Part of a small language model's weights.
Size: width 64, vocabulary 2048, 0.85M parameters.
Architecture: LayerNorm before each block, rotary positions, no biases in attention or MLP, untied embeddings.
Training: a variant of Adam for these matrices, 117M tokens, 3839 steps.
Each number is 128 + 32 x the weight over its row's rms, rounded and kept within 0 to 255. Layers, rows and columns count from 0. Numbers have three digits each. The size before them is the row's rms in percent of the matrix's.

# v: layer 2 attention value, 32x64, rms 0.114, rows 3-31, columns 0-63
# o: layer 2 attention output (transposed), 64x64, rms 0.125, rows 3-31,35-63, columns 0-63
# up: layer 2 MLP up, 256x64, rms 0.163, rows 0-2, columns 0-63
# down: layer 2 MLP down (transposed), 256x64, rms 0.151, rows 0-2, columns 0-63
v3 095:144208150133167108114096131093078114126144127091099157120107160098125138094084110083112207155170112188183151098130125134114107163155163142130127185122078093092148141132100127126158121087095057
o3 094:100120124115123145184072099185158141195151102132065104133121110103102140182149132093089060162086134097141122158077140094108159108120159103171112153162125107146145129082091166172118139110132200
o35 099:119130160125128113052188116179176106156090158145185156157101102138177130085141134164090144096152114136131134153111052093173141140128077117094163062090151113177117093138098108108152162149121105
v4 094:119157128137118107176131066132167147127172133128109170117157173078101089121106100124191148103095089099079133110202122122112165155101132102163178063142101132162172146148160108181135110171073126
o4 093:089151115110120076095114164113157146120180133106150130126103069140108095093102252127131131150159161107152108167163118182131120106142164113199129158113122104144117082112058130128117103087129153
o36 099:133130131104119151104051152174113100171155056140169116151162153104142111170133152129077151125109156086109121115104167141110089169122154137104106087121151118120178099084184197112137114195069109
v5 104:101179090080087165174155185122149150166081163124141081092141167083147111108149114143138111108168137083159114124062164145116158122104164166123115191099182124191126127097145112113145093104156087
o5 102:138123152150118139112184147134133133139090096133124142140145053094133143072107091129109131167144155127127189111206189123099089075157178123131072155119120136104126191129054112122160148097143076
o37 098:159103138106158118140147146171131197142126109093129174165117134085075155141145074093163166170144133148105082121105152072189084153109171152096141117169105114095135072154143061090129113071137131
v6 107:111121064088099139149136078093114175141106082122109142139067138129165155173141147096139216112114142122104087102144088045133157143080112158151098063150097115090144152138125120101114137069132123
o6 108:186089164071047142120128135164184110117101098127163152090130120132108177150130126169095129098167116109146098162163170139141096112112113094178068117170135127146164105142129118142093068095198146
o38 100:165134138188170125150152148151117136104139111133137098092173139145154201094135077153148114177086153100157106105099103159067116171179088114108074075120144138144147108075137119137085146157050119
v7 102:093190056123153130099122126147171190108178053123114151131088092177145131045098129112146141163129131114198130162118152103141109131169115126114125097129176127132100106118173153141121148170117182
o7 101:147118123065131111161128102112137189120152135090051088142105178107131120194134214108147144121092094091114189096084106142135170107102111121101158117103113103125143167138139165135113160198163134
o39 101:129118142098162106161141092076162191105230160089131129128144138137134126166091161105114147170164115080179191081123098141120089092157112133138138160140119123105126148123099104141104159061068140
v8 105:134145165075123147128113076160139110115130146166101101128201157115142118101131140162138156121153057101090129156058149164130099140121146064172113184173143129084116158091155161106154068163169161
o8 097:084122083112138127135106141071090196137164124173085063167108149095124122119117108104149137124074168148136102141131214132137114135109120120191086102139154147160120174097076112116114177118196114
o40 110:129161095159075187142101122083135124101106121126125146156183130118076123102121141060166094110115096201140136123180122097178157128078196217112172142145127134095124116120096117108130100119151106
v9 102:091207151157059146114135118122168134115130115112146140160138094065144140098203134174149150135118107132105145077111136083174118086135091072161085113099150157143163108127138115146178154185099082
o9 093:121148153140157131132169121217117080128112114123155115191089191131135135148109162118117066104123124109132133166079096103020120113145077114154088128179138122143086096125124159150090127166144136
o41 111:132149135142172162124077138126110141172134091094113152127180135127120082163181226107114153124158143136109154096120099127169114176073097119062153143155075056100125158159090124106091121121101131
v10 109:120145078154087151130114140162105138103091116191138076154149091189133137167109134097129114141102067137140081095112168093173116207165156092145117099143046140113108131131168160138111129174152086
o10 110:152138132176090164142076079110103180145169113180139115083195138109099186153079135133123130140066110112108116162090130138141147182081115088120110115141087131165183129104171122096097163137176090
o42 109:156158165149150149180060064064135109114098153111136151133184143144067109126135136158111167136058102194103138043108130127137139136128154150097097133165116124122141180140077104130146126104167127
v11 109:061094179194158154144128075147058113150170062119125117118172091119160114125138122142177085173094108119145142096104093127169173118156121116148162115062135112128095137129106190157135108127111165
o11 111:108146104124185100159113077128095154180140140096077140140140169120111090096144120125133168076140144154168167137107060154188159126171146169113115074111094060176116078144137071115151155134109110
o43 100:157165158108185101199089120119143144115162078145123150160137102098093080130134056123093111121130138154138132207161122150080138127191115172151129126101087132173092072155089167127114113113082135
v12 097:124190160101152144118122167144124142099147126157128158125134128080064079157083122162159067129152193094159141126137112067142114103174098205167099149099119108142208093119125129097155113111106154
o12 098:168135081129097155144156173111121143098172154125100090177113174162114061134140101159115105136141048134156155084115104095162101063145151146103172179147116119126099075166112157111139152125066169
o44 099:140186093071162070074153145137093132152138085164180128137127156143120096179114176163123152127154113126121150164086135102154124164110083159115132088119131158157123067102155152095188118153106048
v13 096:150158129105112095111144091194147146113098127114161088124102073124152101140125103121055170166108128135137171153118163129175157179096114160133062151149109145088123114149123144132084127161020165
o13 093:137134107139112159119164140104115150123169104194192115073106141133101132094092194178209141132130125150096091105154132153128093085141081108185053139129140120124198081127150101109124108139123103
o45 105:125122132150187101141086155130116145101160158097092154116127123093182077132143121115062122135123081137122123089075087165149141130114118156117208106133204081093096154180146134163069129167127166
v14 103:141126124081122094157099178125128139084114101134118125194096131129149113107057109192066143177130136147122152170092113130078131132184078118100130124123109110151128159138145129156164156054056178
o14 091:127109129109105148122090187177140123101146102082086177118135129125145137171160104082158140181134136048182138143076140193108143093119149076077170164106126099147163085143168144131134111080100146
o46 112:116109110108119086146085159155092085061148158144136145083094143129174108115116079117135067124169140112171161153085088159140174135163105155050182123091143131102135165182099098176130123164156135
v15 084:106115073134125103126148099087176110161104059183094097099099166071150128079149133125142173221089154137135105153147116139198135078143128157123126130149105162114140168121151101107084097101138160
o15 082:113085157105112126133110129125161123135097147156159129090102124089134102111160134189125181106076102109097147139165186127150164146083121098138125141176143105113142136193102104139183053111200050
o47 086:133168134156142115137163183136094187105151120158135108148178103135178097109111188080135107131177176113146092117135129156136088105162049145111142127082077123122112128084087123170069135108081178
v16 103:112124177166136085096145107167113091121093144127108160089076094096135145104174107126145081141158145130083087169166185174122150052116153142123165098077058120135128162162148130101181141156142157
o16 094:107169132098153084103100132154156076201125144120202154104146132112192138070172158128169099115118095166106073105106091082122161108112133132106182159125118138129127129134091097157188146093089163
o48 108:124170130106083165104128144117180105162093162156159129120139092130109112154117212093100137063183164120112147131151219117134133129139102123152123116155106100119078039086143138134079154138148145
v17 089:120146153124114193158099142095152121142120158210167095139103178167138106131110103113057121105176181161123148093118115150141155104130161177165100064096118105134151136120118074086097163167080157
o17 090:081138131138113147064127141101138127163162158210121145058138168108130085117136053161196139107131143127128149103132134058161113160145112107073096129135114104143101172145123102146196144163111095
o49 092:124103128150191124099084141146098125082140109066167141125128198151162111110159106143118108158136134093084081105114183124159081126135145184085126105154141119130198174142207128086086137110131090
v18 107:151156188075182180131145099029140087091115153125139121152113107087086117139090135133178128105086118133112116117145093171204142103107181074122141189088135106112125121135121139152100136096118137
o18 101:057098080078162120058179155167136143146146153135140137169117121128102038118133124129131093084166137169147115156181166097134104105152171166150139118167129178124084139071121131105144148134155094
o50 105:105154140148162084150113166116084096107048083106139092166080107148151084146174153100145131136131158157130109106108111093122156156160153142101125058089175149207109116129150161165165096130084168
v19 103:139129062164119125155136120124113173133116102076103089155144118167150114109119144113155079101172134126097099121167109069106079071130216161121150130116164140054069127119160193091145121122113140
o19 107:176137130085139135202087131079120058116138135104101144143147107088151094168145095129123100123098136129115192087118118109101130138143138085114067081090145151121141189163171160195147142109193115
o51 090:168137122125149191165150101136129193093144082118152088136160145127080143131116108117117055144220116129138091148110100124106098089154157150119108171146173165175113048104110100100102091136143141
v20 110:130162160152148117111131153120184105112110131117157111113096176104186129125100129160159159121082091146125124114169181122156153096134080043137087073108152167155036104149137105069126104147105098
o20 086:048163117137118099072109105129171126149084141121185114105116140109141085125125145140140106094078122178142116118156164115057116150138152123127179131150152172130158236104086161100176154138129117
o52 119:165165144138133110166069120146097104145147130121116050119111194111179093147147154085146171109093122059122136085161105086114162152118117112061167133142137089129100198140144120131110090169147174
v21 107:117112098135105200086119133170083068156124150087151190186114133095086121114198126118085157122146133137090140160111133163093107200152166111144131123106117145120098098146153084157187164082119130
o21 104:139140152122174122146131137157127144129097130158176137161075110135102196118086097093167117129139135122117140146053044149033145171060094137106098100157114139144160145122129115142089178150101123
o53 115:070082123134073139084166113168106068086075143124133169096181147162103187129159093096063148091165113109167118132144154125157147189118122124126164130161144106124092105157128167165142135110163078
v22 087:126100149098127082096125105132120105176187214114128154117084201154104160126094127126122101136113136156039095116094099180186100149120212105134118110113141105105104132140109131133125165094152146
o22 086:073084095096157093130129134129126182156143123130130095080140176144109104038095163151146143115114125157121095167151172100178118128114124195105099084103133170179090167107170108143176167108149102
o54 100:091078122106124147082119118116147162117128083076109125150127123190130201134142149089136148131105097128167133143177195077152151181196111125180096100084161093156125113128149175105089088111163128
v23 102:112135130094149106102107069143192149159128108062082108150102151093080106130125123189120069155138152144095156145108130182128184181146189140106085147106164129162156147144105108119090106075103084
o23 096:105114164100106127136182172127072158102084094121143142140161104140169126092128111088131154157122069101192130133149160106188085107099143139157122132075150105176156145123186189107100086060109119
o55 109:045066124161147082132136134131154186129162100133116118128130067052180110089136118072078148156141136116094120167140158156155136201157140145117153160126174118114116084170101153131108125109096133
v24 089:161130166148127122128111124119125155115139115101086225148151121173154106117173102139114192123125070159105104064142159087124154139093102121079155187077146127119090115129201170180106138137133100
o24 085:139134133070159120153133112149106134134099100123062185193142079145157165130148177108157139159120097139131128162120109205023123102157119094160174073122117089143135137089117155149097148111120123
o56 097:067106177113127173083103134162132125149120112112121127119124070066127140141150180142144075133052187138129123122127073124073132137101138137116111106113168072112202152148166144154093158146146188
v25 098:151112162134109151166176066115083161151108116121130137090121097088137140149147136082094112149108163144068162181141153085100099173134132096097210124097098121083065133140142098152105107163082183
o25 100:105100143118215074116193062099132100099173113156189141098092128117132093068091134158140155076134171135138152160165077129109164156109107091173111130134124129118143123105110088154185129110148146
o57 098:115112158087100137195091164109112115131105114058116081141165110101124156126127116154133056098128124166183117120151145203066092110202139134183166131150173112100118087117093112143122162141138143
v26 094:099105159099154077101102192121136157163134108074139157083104091104098122136152117099115144167126085121175082135141090174148104114153148188143153107184203153150115147101116132110106105192072094
o26 090:095152078100181136188132057117123085134154134119123075083149101146133169178069164124164163167092149091112192124121138103148110164117147115092157133099152148126122072165172122132107089185131107
o58 101:152103145140132092081202115157151155162153138114146093112213092129143049162100096113148129105078138086128111104199137165157053080113122152146131174122107102116116159168123140142118140091124126
v27 106:113153115060122152099137126115179114099115144163103128109131112103185124149130141161121136081136126069112130178084141170136168104106110180103079066161142121121041161095086165125135181095172156
o27 108:176148084099105161043124129137108157102113162125090109129103160113157110140172096108195090108190151133109145097145225147127098093137150120082137121155146105135167170102098070115113135159153121
o59 097:133124068169123078181119110096142092093116208098109105116153136120138208157125099099168107142147164115137126106158163115111168126178175116134165169131110169088102105140092142140107101061103181
v28 097:139137202112126095157134116186183141075071100122119100127109142101155137168137131100127126091132112154197072044122111119140081114110081100148098115105105167133146139162159143157201131090096125
o28 093:106182139140134126125120152152188054121124135143141134121138107124155174156149159147138127129110120112165059134088159145076107123116126131162083161156107158143080028161133138165073132044126150
o60 105:176149126127133144122084145118111086183080140139155085118125182121154072116125203097141080078125128184126131113081099151147123185088130109032139126183112088141130113145147161102144134125151160
v29 109:135139110167097157116132111167187120141142118140148137126136183148117125130170142034139174140124143153132147141078168128112128195146102148121060128053152130156170164087090145083143149187173149
o29 105:124122140181141107077183107092133161119107135219096123126119148130133117114115111159139160053069082122152094112112123145174116140076135127151126103138035122176150167144109082150135174164113128
o61 106:132070102137167172156177066099157184160145136162093143091123183116129204125142141091154151146123103134116101118092112130152094128086081100139156160159095102142170096138105166119050156136123082
v30 100:142167091079139138123137133111127160091174067163152094150108112095147149107169124161141120107103096159093139179109137230126144135122132078093153059157168131120164148123140144112091136066062133
o30 090:106112124170097091117111105165151113125142083109144108105098086142168202226111171041134109139173134059101159171150144085143171139119130128133123103100127117109155106145160118132152073121133153
o62 116:090102114180146107211120132106133142097142125044090167114105122123148099113141068082124145112153171103126161104130119162116137111162180165109174131132133121073149177133107128182107112077079178
v31 091:163106112113125099128141118152118096133117143154133174152091089109093142125135164110161066119087121151200088106110176083101123147164158160109223126054126127083148118114095190178108141126093117
o31 083:147120050179139126106157096127126133117108141136091171189107090155149115105094152144171149088148055118090179141123123122150129155100083142097208146127082207133136102145169113117146081121099133
o63 096:143131138106106095186115118120185075126091145085186129119136083113085092126124116119102142093092121163162112160110161125065130134144139091097089180133171131182137139143082204151142213137131108
up0 091:123140091088098159118175099124169064116110158150127172130102166149066180175122128066158143169147130124127153151167125132102082171125116060180111103097156122113083074063103101138125135156132108
down0 099:077183120109130133105091116151123151114149140164132101135106145130118136128126187201158081131039120059163163179122131157116106151159164122067107063155132113167088104098159109134140130181119130
up1 104:141072133127144113115145138166142131091147174106096076201172166071165145148074101124108114194152108103119137108129129119145074136124096178163066147056119167145109129136107112147115190151154106
down1 108:072117107116157100028148138131168125117141211143163137193201146070132109135107132103156110138113090157119135103136120117146101142098124135118066130128119163133120169125111117195151139196122116
up2 111:124125097065116087143134102109106131113154140084120150205098160156173128129134090124073107165140148085118185116162119186092084097167188127184109121166122122082117150130153138068096166089124147
down2 110:155242141149057115132104167141039112137154124104110097137140104151099130207166119114110155154111155112201142109150089135136116086097142100099125146139118127132106130122170130131073125155137145